Weights of a small GPT-style language model, trained from scratch on English Wikipedia: 6 heads of 64 (2 for keys and values), 4553 steps.
Each number is 128 + 32 x the weight over its row's rms, rounded and kept within 0 to 255. Layers, rows and columns count from 0. Numbers have three digits each. The size before them is the row's rms in percent of the matrix's.

# layer 6 attention value, 128x384, rms 0.0541, rows 15-127, columns 96-191
102:119127107095093185131103145226204096163166153183096153142112119159081140142137106157107098134142130179111108122140142131084148123110095081125129101176091119175122127069116170111194142110093145147078130090124119139186152143105205118176193127120062099131173114151152090094083177143144134151
100:135114138142128109128154087107090083139157113120136109161122119159196119193121109146160125140122151130175173108091089126132138141143087160111082117056116101168109139112118110108154057177165099126112106097150124092104148200080142104117138169190129094118180140135131109166063149125164075172
097:138094098137134092120131087161110113123120141133142108101175116115141175161133152073158149136144099107164175156094144123147107131164200115168082165165131105145197155067113135152139142149037091099140133127174141141119150159130130184107088089140188118111110111113121091068127120133116144110
103:124133063170136109090109105136076138128129187162153123104118119100170153090162138155184109135075117152072135084097106128104098102094125146171145115117164124122172120174153088106145123124084145125144101109136150131169079144144201148152102136094109142072149145166103124099098017097107111100
098:131138155090174127134100077124152184087143129128118125065114142103101132158068086143075128152110098112143105129127112151194150158166116147123072093134104118105152189089135170062096127134078117117168147077151160152094172113071155144137111132128059143140103159144106139160111151103102137113
097:126088153140074115116104090120130203127089167094087100130075145142095152125139159167129114150109095098075172129173089154161105129169134181099127146200100174140121082107176149172119108114114156153071094147141127109160133114113148158119113166162112084163120122144147133167052087134151114116
098:128155122140083101143152172077059123078137132095102130172119166104157064173123147083133091118112121087138092120124180134162130100071173096094131127079146160164107087067140135172098158144148090107131090105123120126148144064174072172208162097167177173106120133096120150170162149063123124140
098:094160142108127077177117124107124183187143152179164080107155126154119122163142105127071172097121082144119108130108166127096117134139121125137140121142065128166114133129108156164142128183127092146141085156155103143137152090160120123090131138168155091143233139133160166096031143155119114157
100:152133168140110138156144038115143119139137139126146075095139143175147098130166135077142156129150149125123198127127047161187093115075120165151146147058098151053212145136188085079133104145098169168066111102124136167129133129106152097127190136142071128171115121139168105194048132187135077132
095:099118107148125186122139108126164132176236161155160180157104121153150082088192191103085128127125194138087115144155223158104127165165061126118119119125153110122122131121147085100158122127074144125127076121110143127156141127157090167149151127140176163182094118096097140103171134144084174171
099:139113109093118153157110091111146149155094122156121165063158137103126101099048135108154159131136116132101153155140154128116125103093126102136162107141087127188184120085099128143124142108177146091129171171159136131146096135143085189059057153106055186145170114160105155074107135132155172078
095:159141156093121130141107099129177124131137173183156178100121117116148130067182064189124132130118073129118116136122123121130083131138107120095062139136095115091093182152114148154064181103101131088154082126100110146125135108149174165124148124122130125096226138109159108156171114086126101129
098:098145093134135090127173135162110198074077099110132181121180115151172071125211131175139099164091097126108135157107143142091094109111123127141147120111159109141146203110145143096118121163112166107173120101116088140172135128112175170145181105199149074133146140065168079132190116094103153142
101:019114180164137087154139146110171192120121121172135155136144132178166090108172186158144121161162106105148128181156139177147145159140118085141217161134168106155115128117119078098143149160071120149136105096153131177127178126104120084129200154105090128197171118125135113112174103082128139158
097:128136139113132149146188145109117099185153120086138122129175130157141123092122070078059130149140125141187070113086196123171152094134112179120066144177199141150148099145105188123136128155093133133095081128139133087168150120120186119161136135124152086162142117091121141155100125170085088125
097:109120143131184147128152090159089124105134124116143157105184132113102190116205231119103063149124154146143119123173151184169149078126106103116113117133105126134107144117135164184166139111177096159064107158125144107102183162175123059134078158153132114122095115126140173131070113106096126137
102:086164118116102098097120117124146080147168142151119219101157125137147146177154147139087124138070172099094149087107194097176111142088173102074116082156147123179104072158134158157120138143111121139135134165148122115070135105137087117112145170153153094118129129090088086107152133136095165134
094:096069136148160143145161181112128134139099104175153156136187131179146115108050183113173107142104098158182096081119165104154136115137092147070109095155112142150095104207107190124154150140142153135223185086158126090148164137164140139028123099114166120127129133134109157105119089090145160135
097:103158138178178093113092129188122141162170143122122178138078102052111174132151096157149092113122141181154148182113105142116157092155169149124124155119114125122104142076149144130081123141087109123086120157124134173098132099077171142072094127147090196169105137072060110136148181093151128134
099:135145174080134122139122164087142145112118116182132178112105136106121178066117124163168160146115103168062077116121114126089159111085162114092165157101117112166124128165190159127108117102172166131173138119108143132190100145136167145179115147112145164148039122138195146190176071138153093173
101:101072155113143150162104132174159083183190168073137081139160142166086122181139137111113122122145056149110139126114139106141112116138106159084110090100087131137110146093055167112090131123139151139049124124109139093093076116123165088138096177099114148126138131175138114117193087130104173102
102:192112081085152124096080104125111069122061158144141154110146123034129118113130170082151120120128118119131148120164127129120169109176159105121102151126083129094117120079169159119128129142076137103165089181132102158142110082170118153135139148105131068107120143119113130139063115134107124085
098:165112136123138116145149148091136137110145180105117078074063142101140134129163075154109121130138123135128112068101149151164103154147100160146109115115202116176134136157130142181152124147183087140120150113132153125182187076112111159071189149077151122113209107166132146163106160127151091182
101:142120070102156138150125078029107130149193170154153173132109131161129127103167102143091117123136076153132137110104189147119142080125145141144089157162091138099111139192086098063055135174050122105095130189118105123094081148081118092123109161145184146135136122128124159079126079109106134131
101:161140125112103110111094135183126094121101117108140132113082136118054120124136145165158154111092138110110110124132139109134113141170138128077146166147164110177113165098204149150101110114158144143127144163131099143195142102046119131134120100125120127137101144090190128108146114118061109119
098:108128127133154144140128190087135044145097095085145134091161136119091092133073075126072117149141086125148152110093094112174146114140154152124129096209132143082154143202151121108179141144130125169107171094113105091134071109107036072163126108154166067097158145126119147093111104158169092126
101:092176087170103106107120090086119144160107111153126147121156112183135113166113131173048111127101082106110143140161128105147151099098125108131168124094057138127148102138129149071126113128098098147098172094096127142078105202165097147117130115115177141161094127111128121079125103208179118153
099:155122201140124124132113069104140070096142107060108149086147128113156067146097105147122115140118156123126109166169128147144109139136098154137109117109137145113143122148115146129140095125136209145059150103080125137108126135175164103156074100196180120117165160139171106127107093133133086177
096:196158169106074108125163139163122192130118136173110097090144103127128118126141158124164183081179159092103151128156072117146128091145132171192131137129089137172168119176176088156150159142117069128064114114151116124186154137110159106114110120053202110087129101091118162108084139083158126142
097:147140164131130151179098146126147105175077148093102164166091108113132119126078140137118117056087106175124129112116098100121123089106150117122083102123141124135079161122152142101112129139066093110154184166147159128144168084137101145079112138128136152014080126071110146093169132174157117119
101:124238140139163050116102170114123071104235152120122107134124121159138108182141123145183135139095065109145142152165098165081119200104107101061164107165153122124173113108089116177066116154132165161101169126152147094139130115110165147179146138127085126111135112144117080147116165160116085127
099:164071164132161180127105124115145139170092075088142080092112125127148119079146077155090131122176110114089092130086188144137109110173109153104111112124118103170075205187095124111172118129184176089119116202118138116100180120063158123100062124116128171175131128117111116106065143143099180151
099:202128089180105142137182059122048116158080169059141160135134145124147139150127094165081182112108104109145080143111104102149129128167076165173128124095121142175225152138106064141149107108107077143061119120111125167078082074121147166145105123060068061127121126143171115111064136161148146191
098:151092124127074124116120116210137096110130123150107122095073112102122131108168082129133075136091107076170044103103120123172144141115115087138183134158128119093148108121152132148045078144133072145136160093098134151152153073107173124142174111164188130155142133099078164175118094121098190151
099:131065075133082173138130167057165160076073129179101178151120119133144135119076158122087119094109175141175171099136162140106139137153195153117151157099132123104104131082160154082078136148125186123106102189117097156207102152119124159111160151101101129084096139116129118103135122101163155084
095:106164139132114153161139137107058101149101078092161106108093124100105144138181179124119080129149134133132200138137073167135106120143120176168181127119126120138139094054048098178099108130097109157135097156106104092146137141097069074168190125115154149121078131188163103102095078106126088126
099:147165090149104108152079127199165090111079118162130114099185149158166136118184114154240147165101110168138130132065161157114103173126107115044148157138114131135119072129191122119189165107092120145104140129144157153097098145162086161182191108072140044150105108153144128129092165126097153100
097:069101133096122140107116169121152104136039092171141110113123138151097133118071140109178108134139083122186116078101131139137118102114146118045180145141157115137097146132207129145082168087121172125141125157143153151139135075124095073129087151138134126183107119174069085097143174177148174114
107:104077065153106121162178125072155122148096061163124139130163132105116087165122149118043144119092092127152155118116168140116127160164158151082124101099184134118094166117143146123123124130158077108153072142148076157180206132165109113126056131141121134146111117123233115091090104138179151123
100:060063139114135172219169146192132177128111101099158105188076124078172090120135129117068143116128099160073146151110077148116104138111103108138161092068137142134105157171125160114106133160076136152221114090158130123188115144130126085202073110218095186167154114158152121096077166121173174147
103:044108125156139205059147043137066101151181168102143087143079152114156101161112126154152174114137078130102114140158151119105135087163124104124073112175110121117110096092087107094109085166076137113090085074129150115156187112138097108130203133185070059134186142139085122114088099158057082087
097:074125129093108129084151113077131074099085101107099094093140140074116139097113087122171112124163148134129116105207039123102134107146174110115136136151131144156128173119182183074158102166113098106102181096067115116183171129168119081134117093155225066061177131153144164119186127128153153125
100:095148129130162092116158128081171077186150107095129131122155134113178121087136199139088110101103101107093042080171077084150126082150170138056143120110110113180175112118096158129112150066090123140137157086091103093162102122167089123075220093048171121125195118106148080168130155150117157168
099:117137085202139145054117164165164115112099081146136108103122149111100120167104129070073128114117106105099108120053158094106102131136120149119117113078065095168107142080165113182157131077111082116170152127098112156078105122143050088058122123087146100074110162076097118133123116126129176146
101:121105096136135096107098112173128079077084153091096163088099139175119135062103092111159107171135146128110098130137185091192121147156165115156140150050128173132130098066154137128189136150165105095151133104133120114155141100078071124144176112083100073122107150118139136154085161104049075103
092:101088124117162177159131174168115122125108170126133114095135110027135116146159115135122125129127126125084126128109090116089115096150094131123108136153153096040154119096138119109088111139117201143123108088140141170166128119086146118083107167135115073075110105169127109104076178119124097177
095:120115215125086149110124168168138134137062151139130097150199099092135145174112065122138146101158103128139143092050154162089098127119065094163136105078113140082139122160165101087107122178092153134190124102180132151062140067101207177151159069138103108117119148141139143132108163127132146080
099:115153134057136161200111072153178143139200136119140133104156148094119145143180132121049155141102102104128108099155137100175145128121175112101129120126160143100134173088121149085121109117143081103117146107123123149155113191156115179133083123104110152188145132137017126148102149171137137099
094:063071109178187180118082134173161070141118170116102112094119133155121099114149170096078130147089116149164132151136169082154115116128119168141132148174152137157099123162214091124156114087120135144107201121158133168150105186121090146072114173108100097134115133094084137112086158148114139153
092:133155122201103068052104164152113049098111128090108128096126134148078109136083103155164126141138077111102106150085080128138150103132163088171117120109113128063129086176189156124130136110097065131103118147151134124158159084081112102076179140143084106134191125099121103125154049057099140135
106:155067096082175115081175160151116142060141113123138160122103143160129102117146106118149099133106144138074141072111155097113116121059123171104115104128118103126144192129157124093087174077125095083143122081119121133140130148164136089149098164122153165125125105130127106141128060118131133082
091:126080110214090124051084086104104198158080145153099114138199107143132211181116100151129085150124088141186133163079208105128113098117099114123158107095093122124108135119194150092136115120155076141148104154160127174085160126131088116071175126100125111081169173138099149110087136126187121131
109:102110104169171143203150066185126124156107174102144096102195136157150047135177089127126090124101091107188117132153102114117109141156144098038148154109068147205105130114149142176112138160127141074095058123134136137147115077107174097157164120150143201070153100117134162150184146164097139134
094:179109201117094147135119199154163166075138091112143153126141124150119097141130102107108167118126110075123081146119144141211119184172111102137140168178093130154155127134134111156101183160126116143189144123155185145061090072119140124169098095178111105166113117107124132147185168118076115168
100:134135172131102104123095096099136097088141104059120105167152108125091134129124106167106122113129097120106119124145117178106151147125113111167150110108201125099162131130166130066112107147171091142124181154132113148139094140137158158126099118146067138162120126108159150185173119129077201146
102:111086118205125209102133139172129154107099133087078173141129148104133137151216178191105132112122108085159139145103117149135167071112139137067172151087155108111097106151177126111124135132118114122115139135141152149139101102087112170139067134128122187121084158069131130146093146160155107069
103:116165132113111165110155151231106190173178090130124109130160131093089122163158141086109079124133113110161151139129124158172119103102147111101097119087134122132094181086123118134110092145155143132109164105155104117110157124115028070128127113177156153164102157130109140146154134101118165107
100:098132111145159143143152129146109166146156164145128112135173116148169130132107170153117116106118189124109179082055162128145125153150091154126168108129124103140112093125091154147128107137137127151130075186137108101133102128115202141104171091123198154102115097171089077125159096101110080177
103:148128113139158061144130139183126172148154102122095098177136130141074106136138167155094147141095075101088134103061191118176124130151108150177141123132151143128053155197112116150113135150146149141153136112130129121140138125194162120103121163108081121141083147146154079150113148143084124133
105:216183132085171165137136142116118086076164112128110130167140151179109126085121098112120137124068111152139127136163115098093129160143159115134114176127142147151147117141109102119139126081126112119104158131077172143165104093102191132071096131153105154185088117139234143087165089118170090098
107:096069167078080130144117097129099066112095076132103117075126127124110122111144183116115120149159110189109078121056093138119134106108128082139196113101130144182132121134138096123124111137105196102189114115165129157139139125089109084145105200104086134151152166118192122136140060051158143070
094:106105128196068087063083150094145152086121193152131152116145112107112167115084198101181112135143154141126142084134200147109160094141125164153129134143151145188160090114105119126158128165155029196098183143142135101171113117088182139146140078125191143075182148116093161127127067070161131081
096:154110110116172118164134161062133118040131133136119161150157156153112073168068172130111143108097108150106169207109102117159141151069102112180142133137084117144046144137135104152117137140122163080139132141156156150191145094152067183096108197196081128176114128061101128152160165119129160093
106:166151104113165151156106149071145112120096149159123166117057130144122124103093126168164153135091137103193122133097102134134111138089182113122162143099110112112120098104182130135175141136085100126196168126155126135130156139081171108131190166070085181101137144123092143108224121143111102128
097:120071092166150132134115077094162042159171144096130187162140133159095098185151122140065139127115109117150108120112172099137122081169156140020107077128091094141099115100122113141162121110142123152172145128115126099087101102115136085139144127141106123129181158081106167115085149163097132103
105:126126174090124100083108171104114104193096122145141150141143122095135113171022184085101130099103075165070149080127189134149111064121155158161092128150180112137132163136111082169158123114089097082139104082094115124116141101173177059180086173126136136100124183071076093130099115134189146167
106:049234086123132095123138099144113115136075096096105119132096116159102142083175127114025089117133141172181157119110158138152104166121132115110196126119084112073153143150075162118076070133102143141124165146124157103130191042123175161098114147169149116111096159102193115144167125105151162140
106:140121176171117168146161169163116079144118091140115164110141159146114085109086132114077123111107099137094129161102102128146121120141112120080133150142093098160138120090139180173172122167110116123149164148142150166135113094141142096125158145146143127086105117124152107142137120088130092148
102:153139158093082127188150066177172092186106120123141145133124116135138108127163136069127106127084100112128067143166091143164115089141137153148178159173100168143130118120143143139084156058078137186067087162123161153133089121074155131049095178170148164130124123084132144081082117105111143154
100:158105164120169175099095181117093054211104132082164158156117112148138128111097054133145088174127148151138093126178083128086135179104129160123128151100143139159164151117105135172168117079172184117180173158064145107137077095196105167126202125111083098077123117148183110163138092169105119114
104:151153125190179060162076146118111106114132081118165150107193111136138118131219074136114087127087156119119110066085162155159129179172152138171136134117213117152160140172128095123109136157155121127154159135156090167101125048165108101145158172162095123106105149088085145093113131105113138126
095:113135079134190082138118094167153119140123164124166139145092142156136107112124121122205150120168125166119108140174094093124121134124085125148130141153164120148146163141167154104098161166104122133101183099135150122148158198102150137087122138105105095158167118105106127131147096132150142199
103:168127083153100145116126056133186166123092138122109116143139150181164079168155076130150131142122125119173127115109131117107090172103167089155131134120153143082156131140152134178108125187152115142129100137187081141118135145141190085138186143108114092092175160134149175072107099104134115086
107:156079120131120108122151177137037156094073078135128071194168093141104128111085175178083111122223192136124158155107157151114138106151159125130125212180078126104104074150154168130132146110151156113157124125150133118102124194134143120113154105119133130176134117127127156153162115132162080144
101:111145166125146167155153103132140122175152165095128115110114121126083176134186135158125121151164148169094190169089136163172127141143138185101108135112142140087188140166086138147173149109154068156133139159125148152119136161082130141087095148151134145160161162161092118185130123087133121171
100:119163110130187149142162128096213067170115127120146100133169141096082072089154133097135167123075093148108152128089100136115127134129118159072127104217228142090155144081091146110172136153085127072081106060138086119101094167155169102139104107105103126111144176103197119130053094095153082091
096:168167159147187126177187107124138118148121081169122097179101161067106118127093133155091126098109073123079108140182118105172154031112097118119123123082067131131139103130163139153133141162101046131145096186068129078179147109093127142197139090121141132111199110100195134144179123101073082129
097:139110092132130063085164028086153126135155090185087087148127121132133088171076088161142135108129182103202129099145112080105099135108139131065159152146113131164107104139148112140152122121123234123134171108120124135139160055107152110153120162112142178098156122119129178138184146127101136106
095:093163142167120166171127126108115136071124135096101137064110124163125148059168050123158166105154193106138066074124125130163103145170114150150103122121124126165045103125096135134148106117122071128101236148190152129162159140083104133080147133133176116100152137124124094183122199128129173177
100:119169150113138108127135112064161115178177106139124160162097137156173095142168095129127171149158189075114117127102111146095133076088125117103099122134157135098143130147100101122164104133117142114096095114121110080204104162053155089076072117198141064169179116130144158188136074160114080099
096:139088140060143070136181141101134131149057095102142154131124145156117122082172115127116123100136053146130145107121132127146119135141100175074168094099130120197079157136077106112139160139119108148145188074097137113113121116195147136092135124130120108144136123107127143109079074155097096158
098:084146097183103192099156134167114178156082177109111085125123110138095166121150129099160127117141144126122144132119083114109072109170126131077092133144137148156194132166143091176109114100136174118113148111151117181176105092091151152089111121125157094131167128137134133145150107087121089133
099:081140103092089082101141126164144113135142125138147160143070142154138005142135131163151105144097136108098125154193177104150132154127051091129132102197204156123104092130167127169143134105131067126143082065145152129102168063167146157075137120162110133142187088148154159116083148126080117105
102:178102102151123119204171156152073105098108069118119106174144152137134138150159179133152113095097174140152146094154135197140164122118103096083116147128124113094136089137164133165107102171164164150131173116122162103089136105147087176160081154151149140108070117090196118083176072204093114107
108:004119131143133175117109069140128106109166107167139106127114131112098147126167084131104151140159129129120118172120093126137138165104198141138149147156161148102099109158136122181096099120078112150170134184182137138162063165086076155136123096129058110129153117201168137129119106143060127087
102:116186140104149122174138114136096188119090107127123116137126109130165157141057118117172152104115157132100156132166149100142103111113105089120157147160149135140110115120146140115136101148094130194097102162143137165114158126121103095089060139124138156176059131151112126151155135115130072142
101:118157102121110118077111195086139090160140097149095111160156135185091076160121136101060100096083137150110090101129189117140132172140128166092194150172159120140125158104140179146142103102103125141072168098116102149094123059120125061127090088206164123169135132126109152140095147095130144187
100:088062116118092155120083075102093142196137163118130146118109124149089135095137129065172107088099174144146174058167118077137135137072106093113108109133139132114106135186142118120137127144136090153145117135217143099155165091104061096151189115116214150091123134100179142109048156129092196140
100:148131099093128184171143152097063143072176162058098136084117132137064149176114167154124128124082137127116168080073136183165130163138145113154072097113136117163092108113152157087107100109060152144164116085147126145129163078195126078149101088163125130155180119082148134157147121118114114084
103:113192099149113136088156079183111142078110177111122113128137145159100098136174102094142089131154114165106119102067075141128121175106092182165133186122067129152207126132103137150148114144112105092091116090142147113087131189181076163096169122151127130137124130098142150154097114117117154158
107:144124129121135103119067110109149129178117143130126104124173144129170086125168145136206138136097159125056119097085104172173121146144094148064164112134170147133118117068186103148218117196099127113139132075179155157085133130088111141196212161128169115118207152148161107161138063128124082141
106:166138063098111125123168086174123161104109161078138137157075123154208163163121154144108124154134086110101139200181169125153135109121177075211194135090132137187153119086118097139135111140158122132142106128133111127127140155065101129145084126131053146057132127115220085105119146137180126137
099:156171163100109128142085125131160123144103144104145122138181131186124119123102121084170111142094166074127139138116157125086094145113134098158108125108099126158151106105099177150114155134068172085032099149160123151115111044125158108116176122132105116118068168131080086152138066118114072132
114:148193121145086099169146177205097152097108147171140157122132112118156200072171133177200123126109140148104133132135102126121127106126148091076100106122131102161119095101089187072176112131130105165155137065103132147103106138136135092119169137121081181165196133127201105156124119129126161160
104:174097129101183126125064087158176141178183094096147113101111116108217129129148147147137142103120106139136174045082073158184102162098209152096127147117089139119175143079149148173103074130132108131158155101139105124105168217126068163047144120093178165130163121080075166162070161136129132133
100:098181140055100104115095119169107116179125119132128105150072114156132140188110136072194101151138075161085130121114193094107102137140155102133175131136135143121122139078089130149135071127125088096151141132143143135108110085081005164147065102167176121144152146082130189171126175116105135068
102:078162137040153187149138182130131116110106115130129091129171142138073151154179097095165177130139133142106125115143133104071121119098156092092134066103085147088163139150145151155111181153114131093120174159129130109156116128090144122136074154108190080088110137134129127081151119122115114082
100:136224151146151053150120137116195167151149163158158139141186124180126137121104187126125148149129088129118072165115099129089135093143132118097108155147146125174116124177143127155184125097108110155126108083150130095146137101157174212137119104115137117071117081150144111172131172178130123148
098:136166123120132169055163170174105108150107143077113144099174122152098161086079138119151158135159157119188111082113149116126123129113061121145196088147191148195167107125135156194129116101159156131145107100118110108153102116110167070150120091153125117120128118151125155167144123122053153141
098:101143146117157101134156143104075103067125150108175142104142117212106097145153145134110130129102125136142101103202119108092140121148183092127143167125089113084071141086177120120151135119112154123202136127156100116111104095157196182140127107137155132158120079140141164111071117120093116157
109:051157162143124150146112157077059141198176176097115155121161109155094151104117082161074138139121163174080156148110138164113151087131176103127094114163129124107099125123073177080135071116127091117081170093093147120097122200162199135224154115164123124140159146099127134141111104091129137095
107:181114105153086073151094168095154122148141052150173114117145119123131165148093093111108135154124164125122113085156152144140158151177152185082087110114142140151149112100134117117136120181110111084162124113161117126119112170051162127115101077139076110182075158108087139140129141088113126101
093:120186185043164072226135099167126080060094089112119141090130131121110138164119163058166121136109131122132089149183131149133133108171143087122099090107109123094117156128127159175103129138150158124127127161113134082127167172099126131105144140160075078140111116092165090136109115149109146098
086:126078116153136144084141097157118103133139127125104135143169141139161161193137168176165077159084084185126104113126137141136167122156171185131133183117166130179140093093122112079180109154123165125150151123093117155120169129117092137139130146097135129091128132117067112087116116106080084108
100:089106153217120125147082172162152160098097091134095145096134161188146090092141123106070126105116122135118180105092111105106155147106110100124129131164126127166122146156212098123166154103157094108101117135175159133086150184085177106057094160139173095165119124148153163160095156155092125124
089:116114138207117180144133114122197088139153150118140174096185158146134065104116142139065154122131146107101036104124133105160119132102094103159163112144176131116189110129112081112110121053041162084142105085089099131160101148133093153156122119081043172123120150127117061106139089135133153144
104:049095070143183209096087155187151121137119128096106180100187136101119195117117112087156110119164142159183145152067171091099138097115170122155147131150165151144095102097141178133149172126102072133139085112133140138138118164150087174096126037117110152124095133132133118087128090132142169160
100:148149103133082117175139227116166130093151170166124110124138154173088174116123147109201120112085035100086107151095132125116112149097113132089116153149087128100183096196150134161124127132131099140155133063115138136163113095118071124139123126105142057089176140156083118171123137115157231134
107:177069176140121128130154079177094133120155126146101164106119115132132141167128046125157138119096140137146129108093141138170133119180113127132146143121123135131159153170155108147135145109144162180145142160179114123146134096093114158130100162068120129142082095142165133164098085165174115194
103:128101159136122147117123093167166135054110146099121130159155126136118105102089090166135133117154099154111151118114157106174100186173160098107137114080100126068084148130077136135103131133198169104164111190133154120143183104107193141156028057142099145084087132111065105128136149136094158106
101:167033097106073092133109049062102114082128105084162163109170149119103141076166134116139117137089113092134160139188164146181132145109103132153100141138140162170110095133136113168094134149102114126058146100071107093172167105093124120167172106133065098164126152127157079125137133121129141163
098:121114107071161060070152108187069084117182166114121132118077135113094057199179130136091127145154116135111137146109155106117125199134112126141110137165179117168129161126112151105141100101203186104124089129116069136179141128092136163071129135096133129119104099116099160112124137135206110057
104:168089139132152008162131147111114110177167172123123110104100140164110151128056127102113135130168120130115098183142153118131127131188113140180164138174201128126202088150169108134126126124164151122160135128132124106126133111097169128136095166079163150100050117115141122167145121097137115125